{
  "n_layer": 10,
  "d_model": 128,
  "n_head": 2,
  "n_kv_head": 2,
  "head_dim": 64,
  "d_mlp": 512,
  "vocab_size": 2048,
  "activation": "swiglu",
  "norm": "layernorm",
  "norm_place": "pre",
  "norm_eps": 1e-05,
  "positions": "rope",
  "rope_base": 10000.0,
  "rope_fraction": 1.0,
  "qk_norm": false,
  "attn_scale": 0.125,
  "bias": "none",
  "tie_embeddings": false,
  "parallel_block": false,
  "init": "normal",
  "init_std_qkv": 0.0606,
  "init_std_o": 0.0,
  "init_std_up": 0.0606,
  "init_std_down": 0.0,
  "optimizer": "muon_variant",
  "lr": 0.00307,
  "beta1": 0.95,
  "weight_decay": 0.032,
  "lr_head": 0.00516,
  "grad_clip": 2.0,
  "warmup_steps": 200,
  "schedule": "cos",
  "final_lr_fraction": 0.03,
  "batch_tokens": [8192, 16384, 24576],
  "seq_len": 256,
  "doc_mask": true,
  "train_tokens": 128000000,
  "steps": 8564,
  "dataset": "wikipedia_en"
}
Each number is 128 + 24 x the weight over its row's rms, rounded and kept within 0 to 255. Layers, rows and columns count from 0. Numbers have three digits each. The size before them is the row's rms in percent of the matrix's.

# layer 5 attention value, 128x128, rms 0.188, rows 0-50, columns 0-127
106:139119129098131088115152126149144156150089127122126107143172071146127178136099139136122108116151103113102101149147115131134124115140127084121145106118113104153182129117159141140157109105113124085147148143104177130146123130115103101177160119100137161117130173102072121153150125161127124120111108133113187129159122174087119160114103099096138107082103115119129109117122138150146127174137
098:168139150108118164140112115107120102123095116114103132125142112127106147124114139075138139104137101094113144145108104130119127148125113116080108128128201137112116110146102196114108114100107127157163133132130083130103092132112109143139188119140152137184148079142094132118139155149139169145133074145174135115066132117158106152155104126117140129147171118131130116124141143105109122139126
100:122128163133147093084151144133180138115104117131132135091164139128099121090130099126113131174102096138142147115085160126122152106126134136120110117144088140137142111096165162110125107136165145095093123150126159119137125170126105109120115152097109126176171126144126088108153146136134127093093172109144124135138095066110111111145130110166117139166109161129100164101144151100185141120123
120:156104133102116110145126133106227090119144131111157142118149150165149145142119110107118090118130113107151107097129106160112154135100145111102112095116114087129169137117118103119108126168139154137120147107132180101116116108134166087151178141146135133102160116157125141083145124137119120104153134165125170143152189122146132122131137138096098122165086116148119127109155115162127136120100
126:143136112094108108139105109098153113122135166138128120139131125114109127126166154121091126118171116161140096136129089138119125150097149141096160109163098162144128159129133163153132065173141090114123089115092144102134127103117101134148155121134134115058163121118140123109167113170151090100134160117115136114121197133141128098115122148132111148096134120148132167118107151158179102113137
101:113094125149165154146140130074131162114140132126113148118124116099143140122051134109104134122149156102113138129161133110135104116127143112123123160159144121138148146064115108129121085100122145104124106140093128118131181134156181138122165085186155159120111113161140120136111111121098161180128125171145150092094159145140111141137125103156119123098109114146118179143101119136122110117102
102:101152155133158133103103112110140126138085158189096133150161135127120098089090092118121162162095127121139136122125106098126143124142116171126125091196162142136139124163117131138087093147147140141118131134093137159149143104150121147131113122127156127139159154117149097139118141111123105147069083173152106156169119167127163105137126100126093110139115112169129136132101101140136171132104
090:127138120138122136122142131112112096133204159168148091118115150086119106107119092173110098128156158121142090121126127146169150128105131146171135143117131100150135148137132158133129173114121118119186160065144095132136145135135174160116103122116134129132102116163133111128147110114129086103147122191128175132148133130090085133116143090140130142108114122156119140080100112141154135107118
112:142147165127100103132090132132117175139142138142094176159108130114144147167126145128114167090108154108116094099107166163128154143062139118170136160131143176152106159109102135132112100155143139106133103143160117140129077110135129092124186105142109124185135132173108150152130120155101123141104147126121144119137129120126169144154115121130121139142112074116136120128111104114128074129145
102:129133139158124120099113128130129140111125116114077139110104105172127095142121094087151126084168119179122122073117131129108125120107138140147155154151126078138173168113113143133081104149121137078107101149129136109117094112126157106115100129140137123107147160048149120115133129155127099136084137178148164095122122149169149136144138150123110126100119143121096087134128153136149150154140
098:119168093139132088147147119102130111123146128121195123148114112127179087121094163119097103146120099111110093132123104129156127111117128133147162121116093138109115125169131119158141099153128115140088145098112134141143140136097146115132112152132089143143139068147121089082086133115161139150146140149164103125132126124126115099099118101103116125144146133189155181145151091124179127085136
117:132143143134153135107120098151136127136144139117107130155158107110127082148149102134150105126107097139140133112113096142137111150098117131198087122132148118106086145140134142148139103108125136177138158156154124113142161140147141119125139117119088110165114132123109136168164122057150191119099129090184097164106151105125123112148103144163118133120152141127133155163160171106150121076134
101:134150125134142118057120157117112121136091182129146089098138114108087155124162156119117149092150121091122141135120125136150153130121168106132107130151095129161099086070135112156146126105092126169159139111104075110133103114127119116148103134150100095174170110158157105128152104114102144096114123138136141140131112137173138146146136123116132100149120122148087155109113174154104154146147
099:138096137143142149156157101137138117128152099126124130170088151132149199118111154095122164130163151097130106165113166117143125134098135164120093111129146099082111131137092125078110103168104122134118163130162147162142126164123117107127144106091139115100108132101114116151145135140155159121126109111095144119126162112088120130132078128156167140149112113119115159128194105116084151143119
093:129155163120135144106120130106131096157143087147105130178103104136086109151133130138117135131142146120159135138117147094131101123102152149112098103130107139102166149084093107143135125099149092182118150160133090155151106123141121172104158138161161089145110068176117121120104142101169134129104099097139142105138083139117118145097147118124088113143131156137193136133115118141131096131150
124:112113128114133141147159150119096118155141133074128118134136090145161116087140078136132163162146112132135141063121116175096140128135136136074135135151139161114129154129108108122148149189129137115156130148130117074119077185108139133094154125112135150139129085125146122108138118115108142092158087104115107137128111122159123144133077148096108149109169090131141153141118126121107086135112
112:110134147126113132106136116104170111152081141121130105123120101091089123148086132115133106154081133162132114093156119144158090137128143085147115126149119129150128159118158132091115100112087139142152127142134119118158159154123158127152208121107079120120142141152100108176103113083092141164144121124136108182126150090145127176123143111124156122142098138108089155101117101131142120129119
107:116094096156146108108116134146104168132111128127140085097165089105119150148117142128113161115141139110110106141162127124113098123130166135159128131112197154168140112135189163117137116104087129113109094134119112151159098120079150130175130106098150142132123134110121134121096150142134145118136121147132119164115152177132139202123116085076153135118138126135165170135129138116127150094135
090:152136110142120140163107154146114163122116125095138125117113153165160108136182145117122160122110174145112104065113143159098105140107160114123131185100147149134109181153138119131075142088108139133109089096114151151119138134115123111139112173126121134133092154135137168173120126152103106156144128117077085158118129146130089089135111170133133122171119154142131123108118106108104101119125
108:122135085138139137135180101075149118106147160128140131156150104146129132109102129105103079085109081139134106098121140142141132143154150166124147142093135142133135109132106164072111135117116154126114115090092082100117123144133158128132130145138112106123091144161150129071114135171090119139152118155109095155115134088132121136153166126132126128164158099131108159151085119138104169118176
103:098120157106095117112147118127145141195119109109136146117117141131122124085110148109104144152117137089113105159106106153141079144126144105131129104096154114142157175171167124125140104136097129123157114135148057159140109153100157098130145107137115169115155089131089100065174142131121144127182138138143107145116144106152115121130140124142130111127133142109126139117156150156174175112129
101:142107125097133168084151121138151119128107155103150144095186137104109127107095133149121129133130176076189121151087153134147114119097148137133128134121114131154128149110107141163157092103116137176189151099124153120131148161149114130134167114117138137110106173132102128132147121136101114109139110139094113114134144074129108155103125109145151135105138163150198151146132107128089115130154
118:079103171155161097120108127099153143147122110084136119151097139104126119163129142149148150096065142125112146158115154132127126129139100114149170136077124123133157143113142162124116101146172135111148092119093121115155105128131137145136120121099155065122130097130128121152095108143142107170111161137113115106137166116126120155159117108107096125131117155150089157143190134090102148169141
103:141118132121094098103128129103105143136102103126125105149112140116115166122113117137135091128166114074148134102150129144138127137148162132140124096117080102088123136112166146103138157174147124137143121145130151121143114165178118149118138083138121108139111134115093130117145133169118129121107200112141167119120138137083170158153116143163117131118091079091149160110080122165161078124109
105:149089163133087155109100128160144136107158115104127184145148136125084096131109095096154149078124129134120191152092128128153143130129114129167141153080134122115147153135149123140114108125167145108163128131129134164119112128132120128104143121158142118128112146117115120126162130138175102165105092158132070132124161091154104151148125165118092129161108132079122170113100101113152147136110
120:118103096141128135094114148153123131109136122119129109086105140119144159130176128112126122131166130161141118119133156156132079126168107077105094137170140111138119168119121149138129132159105125114124119151138129109113099142126161117079113112097191088105128100125145154159116147074131159071110177167160182107100113142128136092119119115113140132105109134140120107099114106096129161103155
125:131091112109108174114163126127113148145138152160093125171092153159179123128118132100134125154077133119134140076138097126127096134091127118119109125129138095143151129124172122154120130107136103120157176140127074160176100146159133111163159132064119143125141164123105121142144113158131158138108111130111107122105148136101166075131175132165111142105110128100140092103126140142136114142146
123:144127116093174115111105133101129151164102151137134157144097130153086113120148168146165107109091132125140132113175109138113121129161148090129184114127102130102126116104108124112136158151125082194170134166129177116125172151115105134111138140098138131101119089159109093175095128116134113115156162111132146141130141118133156126122144160148134116148123118123124095098151143108134080180126
105:115114166123144119103107136088116105130094089144120117103146133128170092143147148101112130150123141118139122169124138081146143107114147098111116155163133170127156154113078157138160153121126152113131187139114122119149130147104193199144124099125126114149141142132111153138119117111152151151100105084147161111150131119170123109154145131146147153126132121151118105101158140141098131087191
097:127131131149133138154094102146157144154093126113129151121090085097126166179139145128154087145182145146129173134079161116159130119110116130143107153123126075102141186118171155131125121126057109133156100080107085132127140161136116128126081113139119116160153113110119114151116157134141134156166121138119127107112119140141137110123173147140142126084111140127164128127163126119116111147155
106:117117188068132137136080123139154156123138141104105093107127118103089141155148111120131164136135166148115121158177146147132040088103141138115120112111127139161162145153121141113145121149127201124110137129165180150141103147116121119147128133093098134122160124093121163134130142121156133116101140088154104129147131132110125115139126139085130126090108146109120122126118119090123108153162
100:109148148100110126112138125115140134159167139147164101132144143114169168141154100135133138096111135140112125118149117136110148135084111147098099107096100077107135161162161108124110140100085144129119154083184117147129134143108120149141105136133128120124160135130150160110108114086140171117107155116102098121081124116087111106161160161135152125119083184095094123154085146166140112135109
116:153137196113139124140127127106095130148123091097089143113132111155081121151138131108124090145143075126122153138081158149135133146125103167113130172135140126063110146114139153130139079083123142160087143131123158118103115162120120122164127117136136160101142127087093136110110130108124121136142129142160086112084125154128097112143125161133166111129119135130139128180076151139141102115162
109:091121086085113119163090128137123151113142135136108113103153179100156118121134121143133135130113150123123125104158093141118119137181142109104148143124122181107131119127127148176085160116138139186081092135113113115147084117115114117174136147111101149094144150141099171118139124150155153170164134135117129115173129133154133109117144150114146123152136102117211141132111135114120117091151
111:126099136125126123124132126127140100113142106140127096139091108115133121123108125162076120165124129116118152125083142086117149123152125135092161143106088150117145137135130081095148098141147124079086056154132142126148140166145144072113138136128131130149140134094097091167090144130117136166134129145115156111153132130141163155144153119147082146138180091179106173101157146140117135128124
104:113140136110105101148116136140162165137142089120091128125134141105153080166119122141092129157130177115144136103114195133132178108134117089134141137156130154162104150119136139171128126102138123135163160097151130114146125165128113155132165118113126134135135129154057127147119122103082076124133105168149133136125147065140119132137160110119141140096107131106144102093100104082126127095128
101:136131088137121111143102128130156136114110124137148108131146128157143123147145147133160169129162150161111191131088110126170115113101166164154087152094125102091147122107101091115112122124134104129189153106131139114147088140135150121141121115121106127119127152087146153152143145163125078093096134077088133159094142107116103099096140127155075139125143141146087144125125164144145157124150
106:165156122143132147104161116121100121118140174141075163153068109127084126152112133131120138143156130146143097131095130143141097142145077110121110178116111133130119157098165141133131123225125104111126100159085097138114143152118114107147120139107137150148111098129163123141155124118158095111110155088100105109136145092126145109133111135139149128108137125127115110152130083089171114136128
098:164068154125155162137147118136120109151127133145108117115184136093121088127138100134129106163147111160152107146171165154147117131100152099095099134165177144104157128146125138124139146111137136145149123149100136067140123126138104078140096160140123147126143121154147108127105113114124087122120133117110092082075138132150140109149128150151125129087168158121193121167139117138137111126149
111:108145113145127164126128110126119123156112172116111136153131132180071124122164133134109130119137126163137112074121128139137153131153114134103140128109149101149105143107153100148125137110115075119162134144103095149111147120112129124119130088152156091149114127164112169149155101098129105123110097202122168105193136148114167076157158129105160129141114148116100134118095117118086126153146
092:124135138124112147176130131104096127146095140121104178144116128110099143145120151149086134133150143154131175096187128115123096115141096094106122122154101156183108124135146099164145138131146181093127098100103135148127140114146131169163140147111139139142153121119120128105158150113119145153107078156145097151107144171176128128158119090073163123104117148137136115139127126142114122134067
119:111161133150135117143136124117124134163124133154139143131132134167149140183151131093083201148139102165128120151153125139093159113083152144087151103107106129128162104113065108154119134108123103130137096108170147083146137136079091114062161122145130163143084146100110140121115130113141165144092131111108126127125119113133105148127154114115100166102119120115143130112114150118144118133165
112:155123112091107137161120132147140143157106080136087143115085118142152104118184121157145118105123138155143117127135125133173097124121154070157108134130158095152143131153141124117110099150125156116165083149113124067119084153147123124169127174146112124145142117142102099119127139088118100140088117120103122138122081163146087160143101139161125133151164139106123119100161140174138140109133
105:105073092143134138153087117133089167108130131089115155129103123140154090147097148108124120134168129101114106146141161158130129141105157063124164157089134109124118148157136120145130123124120112166108133123133112156116129109161159089118096140148129084129125113136098096164155099127138172110157106120141140101142116125186117093130159158162143091112135125126131137095177123095119129085152
108:103103105131138122077125146111114135127119103138119162117140115152174149094119099128145131153123105122119128151103139087155149120127132156141157145138135158094164148129110169128179139103170125101121180136081109155117129141145146123079155129086116141124185140156178158157104101128155093128182148129101131132139128098129113105121116157097151101121143124106127095097115162174116151147156
113:132097100109140144078158123146146104122142161166116118127118146104082154089162114121135163128113138182115181112134123131105143110160127130096151115144114155092157096144120127085116108138113111151121112107117144075124137152088106167089136169126129106114110142128081128125101141123133101184152135148131123097132162145132082082135136168158124146129179144077118147134122122116145124133112
118:101136125128107132176137126142134130097128120105100169133143091130062124160123105096122088126137131195141133124177131128117084140132149161139112083159098116144162137137090121149115107123143151155094111144148141119162132128152131177077155137152110080103128128081171117144112126124119114168144125124120098142121107141180150152084133132124104123117116155086156127128124133150119140143162
101:127123126152099120122124129138129109081102138120131178133075101122123146135090114083114124121145146066131189118126135102143120129125128175100105145105088122105171112142123143110087122130105148162129181123119115123117082126105146118093108117091122106144126131144150099106094124162145145143132114107140133163091153133140144156135152192158117106113082098088136127106141149164130154158130
110:148112139095125126111097102128125151191133118182132124102109136124091139125149132141121167142170116136150108118160134139126119124142103142145130111122150155157136149130172154160139112094108117076144142132118089099141124122117151153097108097103141135162093089119120132120130124135138061138115092144116129147147129076133100129118099081082119132111135101071158156105195130140125104147106
098:116108132132119116153155171097118110138174186122120088097141102136140130119100128066131121136119120112114103117136154116105120092132139149138143139161150153081133137173133120126108164165139091080171156127106111072133168157123123138126111133100144083133141140173210144115131128142141140149128115123136087142089138100111104120094141131110142124101134125129127111169116098130141131158146
115:141105162094112131141142154107145073147114107126180142116151135183168119134133151117107154147090114139120103149110123128101107120126123127115114123108149124135103098139158141129131121167098095128162115138108161119151130103083146178177136113100126103106123120113102130138107137124179125154148084166182102110111162101103109133114151148087098136123075152156105123165153125102162127145125